python train.py --n_layer=8 --d_model=640 --n_head=5 --n_kv_head=1 --head_dim=128 --d_mlp=1728 --vocab_size=50257 --activation="swiglu" --norm="rmsnorm" --norm_place="pre" --norm_eps=1e-06 --positions="rope" --rope_base=10000.0 --rope_fraction=1.0 --qk_norm=false --attn_scale=0.0884 --bias="qkv" --tie_embeddings=false --parallel_block=false --init="normal" --init_std_qkv=0.0179 --init_std_o=0.0 --init_std_up=0.0179 --init_std_down=0.0 --optimizer="muon_variant" --lr=0.0103 --lr_mult_o=4.0 --lr_mult_down=1.5 --beta1=0.95 --lr_head=0.00712 --grad_clip=2.0 --warmup_steps=200 --schedule="wsd" --decay_fraction=0.682 --decay_shape="linear" --final_lr_fraction=0.0 --batch_tokens=[65536, 131072, 196608] --seq_len=1024 --doc_mask=true --z_loss=0.0001 --train_tokens=930700000 --steps=7390 --dataset="wikipedia_en"
Each number is 500 + 25 x the weight over its row's rms, rounded and kept within 0 to 999. Layers, rows and columns count from 0. Numbers have three digits each. The size before them is the row's rms in percent of the matrix's.

# layer 2 MLP up, 1728x640, rms 0.135, rows 1516-1579, columns 32-63
102:509475490497504446426495525507490481443498488479507484529501507506518495457510483506478554486547
094:520510506465520482477470502472539442518521520549523491487488507508489468504518504522497503496464
103:510557533517532521524475492514496463496506524511476494528503474512499513485486521516499508482507
104:528488497520479525532543521471476504533500467547540494517506463477486506516472456517507459441492
100:516507546480471448492549490516535466512521492480520514460477538486515484470472492518503530485460
103:507488471497514492473483470544497541493500532504477475506458496487504490491509507476523481499518
098:463510490535470480514467529486494500451490485534485553494489511482520527477483521513484471497538
103:489487473522475527466501495465532490531492535492520553505484519522496536512506463513504510456506
104:537478486494498498456486475505482524531523485481528507521499477476507489442479445521481499520481
095:472522507558464525510497494502482474479554533466523531501434469491500505509506499521504526516499
106:498533560470501548483458532494493512454555526524513525468482495560508501528536514495490433529525
099:504515515539528540520502489512506510509518493498552461497511519497508485500496486494505456524450
098:536483475468495493487498519533529531495532488490521477579546507507477452502470547517504535523459
093:488481462518476491509497517528500537509511491521486506481483484505550426499516514491489523526543
092:487473490490510527521474493512448491507517500513498502506497473514543476535510489487530474452503
110:529529549514533525540513475533536480462494484491550516488499486508517486526509527506508530482494
095:500489534510518491480490508481521536484523476516516488514516507514529509492449531521455463483480
096:510523440472510513515529510462495551475503506517509463508555534500489494518522498472536532483488
098:527469525519458508499538511498508491520422485523507483509517526539503470497448512486475508495495
102:515481537513523484519527519480496478521471437501479500528460485521540545534453544520495492482534
102:491513489514485507454486480488523488472482522493470503492488524469523482469511549447502509460540
102:550513509502497490484507522454531471519473500511460526531490512475508521519504496539540469515489
104:491479516464475508499504478495537519455486503506489480504493501506527481481479507518467491470456
108:508484491514525484502502527527526526504512460496466516504461490554464482450502457511474508529476
096:481519469483510552498479485493491454468502530541469478517440535499496519523490516509501491486486
111:452497535510509472491523490518527501497503496520482495482454532496488465487492464498451490508497
102:454541496524491486518514515496480474503469533485515492507471479485478518481506461497532474534453
103:496506489482517535485532510480467484492503470497515508514493518506516500492517525518495487458483
098:477538520492497502514477515495499483508561514469446498519527501518501479495501541519489480494481
095:477491517467490498472517460452509449521542497443517537481520517504534516481520499482492512498476
097:487505487526481496535477440467468483495479491479479462548529528505566492494499511509494539512477
095:514520500499484501533493489531491498480526479473493527485485473511525519492494482500489516487509
106:484544512518507484482473530521505475522549518505511477509502527511487557512483467510479510490543
100:441536467529482498470470496483524538511495489529501508505552501459515483456507450513489473525501
101:498508524544500494505493487506527497513489579530509534504508463491506514535507497537504491504531
100:511530503492489489477450502529529489519521489497564525495506500519513459481454471526500483481487
097:486541544490518511513534487519512518519479505498506528526525526496501488478491515514466490526483
104:501494566509498458481520498489487508474510513520479509472471507534482506484460479476501490536457
093:522452493515475497549514505514499479497539504500523490532474521501532481488473487496495516501538
107:491530490479489483507496525521511516454482493516496493486497472487484496471480514511479519494531
097:526473503490463480520470502503521491469510459522505494501529510488533525516476444454485506474488
094:491522502491491502509483505548523487470523536387489509444468488487437521491459543506472503514487
097:497499521521509482496535501477505447518502526491496522518502528495514511506483545486544437496554
105:524510509506488497488454495519491468548515512546545473487489523505497514523505468479479496523523
106:546491520499556493500557487491559493519535454515504486516469520537506501520533527470481478513505
100:518524521493476484490471519503519510492507503501503523510517489482510510560507503507489492474504
099:457523504514514512512493511535509532464527512462505492501455506487540529507469540498524488519487
103:543519552492508499527534515493507491458537501522495472515481539508517490507481530526534511485504
093:501525489512495524476497472485496512461482496517559495542522531491508461470537489476528528520455
104:504542517467519502509470528494469485523510549494512500506520539481473525539500497494544496499538
105:492528497513478524517515507490513540509515512495497492486511507481537502483533543489494500511541
103:498475502514513479477524498489480516468558499445514469500497531489524489482504510476398499480511
104:489528515481532536493514507476514520489487495494538529499536534543484527498498501516507570484507
089:454499521469521480496501511487488463497499511496509493526504461493483509502449537495542481478525
102:514510492538499508483514505493423474517502479499498470506516499547528565488490483502536511472516
097:491497475530454494548477493547532510499500505530502500509497487507493479533476501455492551520495
098:516512503506500536477481533510518504482464481537492516483471480500529514574496450473502512477515
094:513473530482532473465550498521516481525553494475548512520514526536552540496511479512535481505521
100:533562505464506483521515485481532493491501482509525496510523528509524520506505451479544519503505
104:515503459522490488493499471511523523507488503516514550534513479459451481521519515522578504495508
100:489504512509524484507491488535478521469491512500484473535486457526484501525530515450487516509502
104:474538521523491511511500480522458461528494489510493494523484485475489453492510512505510487512500
100:534503475556462468488502492470464513524483507518471470491466513495474496503481526496506519445521
097:505519492513506470481502485493520505463504536515475516512526514489516483502482517482493512516534
# layer 2 MLP down (transposed), 1728x640, rms 0.12, rows 1516-1579, columns 32-63
100:461475499451460496521547490492498493523534518501520485527500530520535451500478511542509513496514
095:493482504517509479497484501460487478503503484463505513487516485524485466471451510499482522485463
107:544537457468525583515491473459460464530451478522498480506507527495490512513502514486484506523501
104:531523508460513510485468498490475470456532467492549535504495485498489523469531483505504464502475
097:455483476522526481500473489521561514481528517473491512508493468486518519507466481448545517503483
107:526468517509555510496530543557525494501474491516480483529483528492522502526485499476468495470512
102:519514510506484476484490478489498527481509501481470501501472493513487507480525498542515509520525
100:503463510480495500485508523471485514462490554502529504514485532527516449447517486541491468462531
099:527498492523474500495469508504478532475499531493513529526514531531506476513490483487496516511487
094:517474521478507473473473495467527526494542507505518506523484473436512513482515492507492499487493
105:496470531512480490524461445497467450424505469509476530541530493506521541449543528495473542485511
101:460524501508489507508560473473491512458482541468485529518512480498475483495531501474485520489539
101:523508483490487497445515510529478493476524472496524476544508486510500476488532536513498482501491
100:544547491490474506513508480484508448483469516469493445516484487503514523499517511463461490498521
092:526514506517459512497503492506470508470514476517455432526500509499520508460540534518459546476528
104:496512495535506500494493502507488496453502537467480506538530489461463523479525529468496495489489
097:503546532498499497468488494476497552482481506522488473542470503497479513544461533524464493540483
094:518499498502514476476525514520464445490500486529496521518496467466503534503460486489513536552549
102:507509504503476479514504539477530496550507502532474541477510510503502498476533503488473507503535
098:508484523433542534513491473485476477475527518477465556511539487515566467462508506494504523490553
102:518486477493531521518532519496501496474462478496499508496493462477500485474515517524555514502433
100:532541524510496514504527484465493516501512538501523474491508480494480498458515511496476511499538
101:498510459502540472483509520523523516464557536518492449509531517518526528494488482488504511503491
105:503504455473535503518524506500503536529497516477491519460517512466505520534504496481475514492456
095:481496467510518494497479483476514522477527452541449474467522506540499475523475509452505497520496
106:476465494459533483519486481489517505489515480478496506525519496478548493460508513484506486511495
103:473427481493461462534453544528482486504446503495510545466496465486516513487535488509479467513488
102:486479482483513509490502501487483496500477566522484468502565500523490470515502483493522493579480
094:503529434526520502527486504502516482443514522492582512529534519501508500509506478482475515482500
100:505506495482484495471486508473464557512486504574514551465483546451522505503477529500474487469463
099:522546508514467504508525508509466523507494499487527491446451475522475534509443499491508516486508
100:517504489506482517523534533494473505485488495501462521476537488508489495467526511502527485500497
107:491516561522515502494526506517529553467532505504473513565491506500485513523486456490523513502502
104:494531513548505515504508493504500553503470519520474469535512493479485536491506444472516486491517
102:484533502544518495528509506478486513526486521505489554491569578524513507521510506489490481525507
100:474490485503503463563498500529513522497522490502540491505472498449515505479525544482486489495544
097:484498510463492490519474465488540485464542512497481502516485541515521496469493475508507453470484
102:552516468479487509497496466503485558484473510488497492485546471493504464513471493518458474507476
099:534459494496478533475510534464471463474529454547486534481505518501536497517492541464513545489483
104:489509472530459503519451502446538470476498470513483484461484573469501522479537507503492472536528
097:486477468494534529517458482493530520496485540519520446499450519487467545489534496524496513478499
096:479510556525468506475518502518461532560482558498507505519547528467480541457532492533527483526519
101:469484483508506538461499505558503496483488507523423505518525475517522551467493526509520500518540
102:496530531536526462510493537522535487515488425528484478489475513527473523515489439466442496535459
104:482531503491497521482488486497525478481512457521471503518480526531503519495542475507465502506497
099:480494505521487501524501441470465486486481459503502476500468483498522543501486481524510517493479
101:491504505507512482514537544514511560477519520456533466539490475476529501504479492540526528530529
101:473487492489539483558482488492490523490525494497496487486495541512511458490505518502497498500467
096:520506458513475518506463498505503479502479528476525518511500489493498447507500538489466484518476
100:504470518519537507519486544523479517503532529539514519458469517503496538484489450487530494492500
106:533478488516490490486536465515462503504517515451505455516513525530492480534495468522467519464519
102:501471509501467518467460479510503493508505500538529514486491510502483495531431502473532500548494
101:434514485488514490543481515507511521466518472475495512522473478513512493513556530474491546488479
093:501514485500499446479476491504503479474516507399507537530529509503490476487494550499516549432520
099:495466552499491508507491510556467487486503491525483485495483530525505476509513464472463502495501
098:504498507477536486453467509502521504511524542487481495526495486486493500466503496485492530551485
097:474476499504504537524471497499506539479482496530520499492493515517475485504519482495490479505475
100:478506494505479501519524515557458494478509515495456450487474499511487548495515484536484504519486
096:530559507513474545492493483532512508525515519492487490492497490522500500477518509515478506501522
100:548506512467479497500504475457479492567524547517493501479489513535519461495486504474488494535446
101:480480477488516494468461533526479476495526506533502497487485516503498513501509505485479509509516
103:519481546506545525465492483495462499448483498525491496541519470518499495479468469555450502478533
098:527501501500460484484476494530505487495510493499489472505509501519472460431488485503442505449508
096:478495510474506477535500517489513482529459496495486522481486458496480488471528477464463476486465
# layer 2 MLP gate, 1728x640, rms 0.131, rows 1517-1580, columns 32-63
089:553501511483511526569465493475481483541530520516473490470530484507469505485524503546524522453521
103:506496481492505456492494526492505582525531491490559516491494488500453538477491507514510560487473
106:539535508484504501514553482508453512507517471483516496447482507511502472491500534466487498516486
105:558513519445552558516483538505478526525498522521492505500494513572516480519514501494557505512542
103:518487524458531506519483499474471535495507520501493509458496523522493531494535509479535473544506
103:515524507506497500480446463489494541514459469447536469587457510499458515498482494490494517534513
095:529472501533502505492492493470445453488509533500517516507501562527503483516466544482466471482524
101:439416512468501492531527479495508468509436544489506500508533525487514515528492507487450478487459
094:483522536475531482494497510523503511490525483431474526520497520502467496471496505506506477536505
103:521445542478528494510517452463461493496480511489537479488522509452503523552510519484496500486470
097:496511458498505510495530480483475494524497508509504521457490480532490503526514486507470528518518
103:523502506515500440483495499492518449458520489512541550563512483529510504501517493485488486514566
096:511462471521473483494485484539505507524550495434497513465510449503496499503526519529468485479509
095:530500477470496509500520488437512489462525461504546564458458461494502486549453514491512527472508
106:524524539520522492538532507524514511522464483467505486488494491567510533502542498463521523527477
095:506434465501443483494535471522498505489452490499517487529503497488557485511505532543526495488491
100:516523509495493458493478507543519511513491497448527530506471523525517495453524529525505459489473
100:505526488512539484511496519467489472533491497491504448525515509470483487533497502463472498486517
102:503519436477498507460508493535532458497491500467480549559486498462501536473495506527487560519423
100:485542512489509491517507529491475494539476491501505480506530520526514508563511486477520454476506
101:503487533482488490473464537509528533475469447473490459523506512513455501509543478543505529482465
101:558482493458485513515498516484483546500517494503524498499500470512479513510466549469460499464459
100:516495482495499469496481533484525532471514544481469475496471529488481482536529481533441482532465
091:492477526504486522502521481489534504492468462494514534503546519450463486490518522497480514531490
110:490463541489530463551507511543514474533491515485521479495479431483515481486502521474504492481518
101:483513552474532502519532484487480499481512476514539537531494520537483496498513512453516464463516
105:493474521515489508480503482538479487460472483505505481534451485509446535516505452508536499493457
103:519516483479493475475538513542503463496573501494514503495503473491525514502485530522507513493489
099:519492486497520462535490498453503509492506506512487468504491534479516531503518459522480488460541
097:486486553491472472505492501489497514485514486504445502490491481542506499519461540512468514494521
096:512497483486427512497460499505505473461497508475542487527513523498506488510510484452499523509492
107:492493516524495519504549521507480507553510521487528520509503473506494476499495493492526511493464
103:462513443499542510488475515491502516546496515520515473488507477456516521469552472482490515482505
101:524487502467551473497491490504527486484511518528530495501501547522472529453519558533503513482552
101:524486480491527471493508535502516514484475510485515469504472505507500478557463550511468496509518
096:474491570499528524495534519530464520531499545483509449478502511510496481500511505508472494459482
109:478542494507508509497494490483490510516498503530451509502494507509522529483439515502506505504474
096:493481511499508514520525472511495534452491501516478476466550511544479475489528511481547521532505
105:503488433540495444526478516509493492498509472482482478473487508481503517478512492540512537479469
103:505513510486524506518440511487486525508506518476496506489489509445464472514482522506531484506521
099:476535465477483497477492493464475507431473498513487545462515491511501547534489512504509463544460
102:511498448541524508465550531463493476462491527505445490523503517493502493532497538511511507481501
101:494506463533495455517505520520456498533520460504481517490475512535517511513524469511500535569482
102:494494495513505475527503510501430479496489529490469544555512500483509500531507548504440486513470
095:476494463517517508481519539517477495482493481463506488507491506449503533528531481473488518513501
100:453483481510458521506516475502464510520476501484504504475528506507499510484505456453526491501489
103:523470523522482508500498492487479476442479518440504509516510474490526492491498458511490545470494
092:571534491491529533515465499542489499509467474507531505493496525532523467492504536514536499532518
098:501487500446543464464493508500476485529532495501503489470518511504529520557508471493530544492521
105:475464511512530471441537517459512475498531516513492451496513499482499478487458486489526534485444
100:477479496472477511516488497494560474530515492478497535508470461494465492520530503455515507537487
095:487536458500485480479537505511493503457496502476466470464491489507504513526522528536511471488463
094:490502504452483498532491513484499483499453532488482509476506462521438524525497548488514483470495
103:519504498518491462502517461505531500491475518485457521510500500494518477521516535475467449483496
102:471484484515523464549462488484489482502508519518453513513501512564461516497502518466504519532508
097:474513502436528524489508526442510536555475499481516492548505513494493477476530512490481508483504
104:514475507518489521521462521431529528539527462489524529500508484473506491511520491478529508502486
095:527491469482497524512524493522540543494501477524503438529497453491465506473517509503518485495494
099:455480476482480483534512503501511487516468502508460491537518495499461521487485492515483477484453
103:511485518532461464473499475487477479502547509509500500464511543475506545476498548504486478501540
103:539474492504552511449516515470531486514461521519497533485506520498454478540527515452501517481482
104:482491436501504510502450505455523466464541536516470476532513461518524540523537456512521477521505
094:483541490466480469460514494480468523511505497513482555508460534473472522507470488510482483479461
096:491497575502505486479440492488468481497496488434535471514466461538512431532501475525509464481524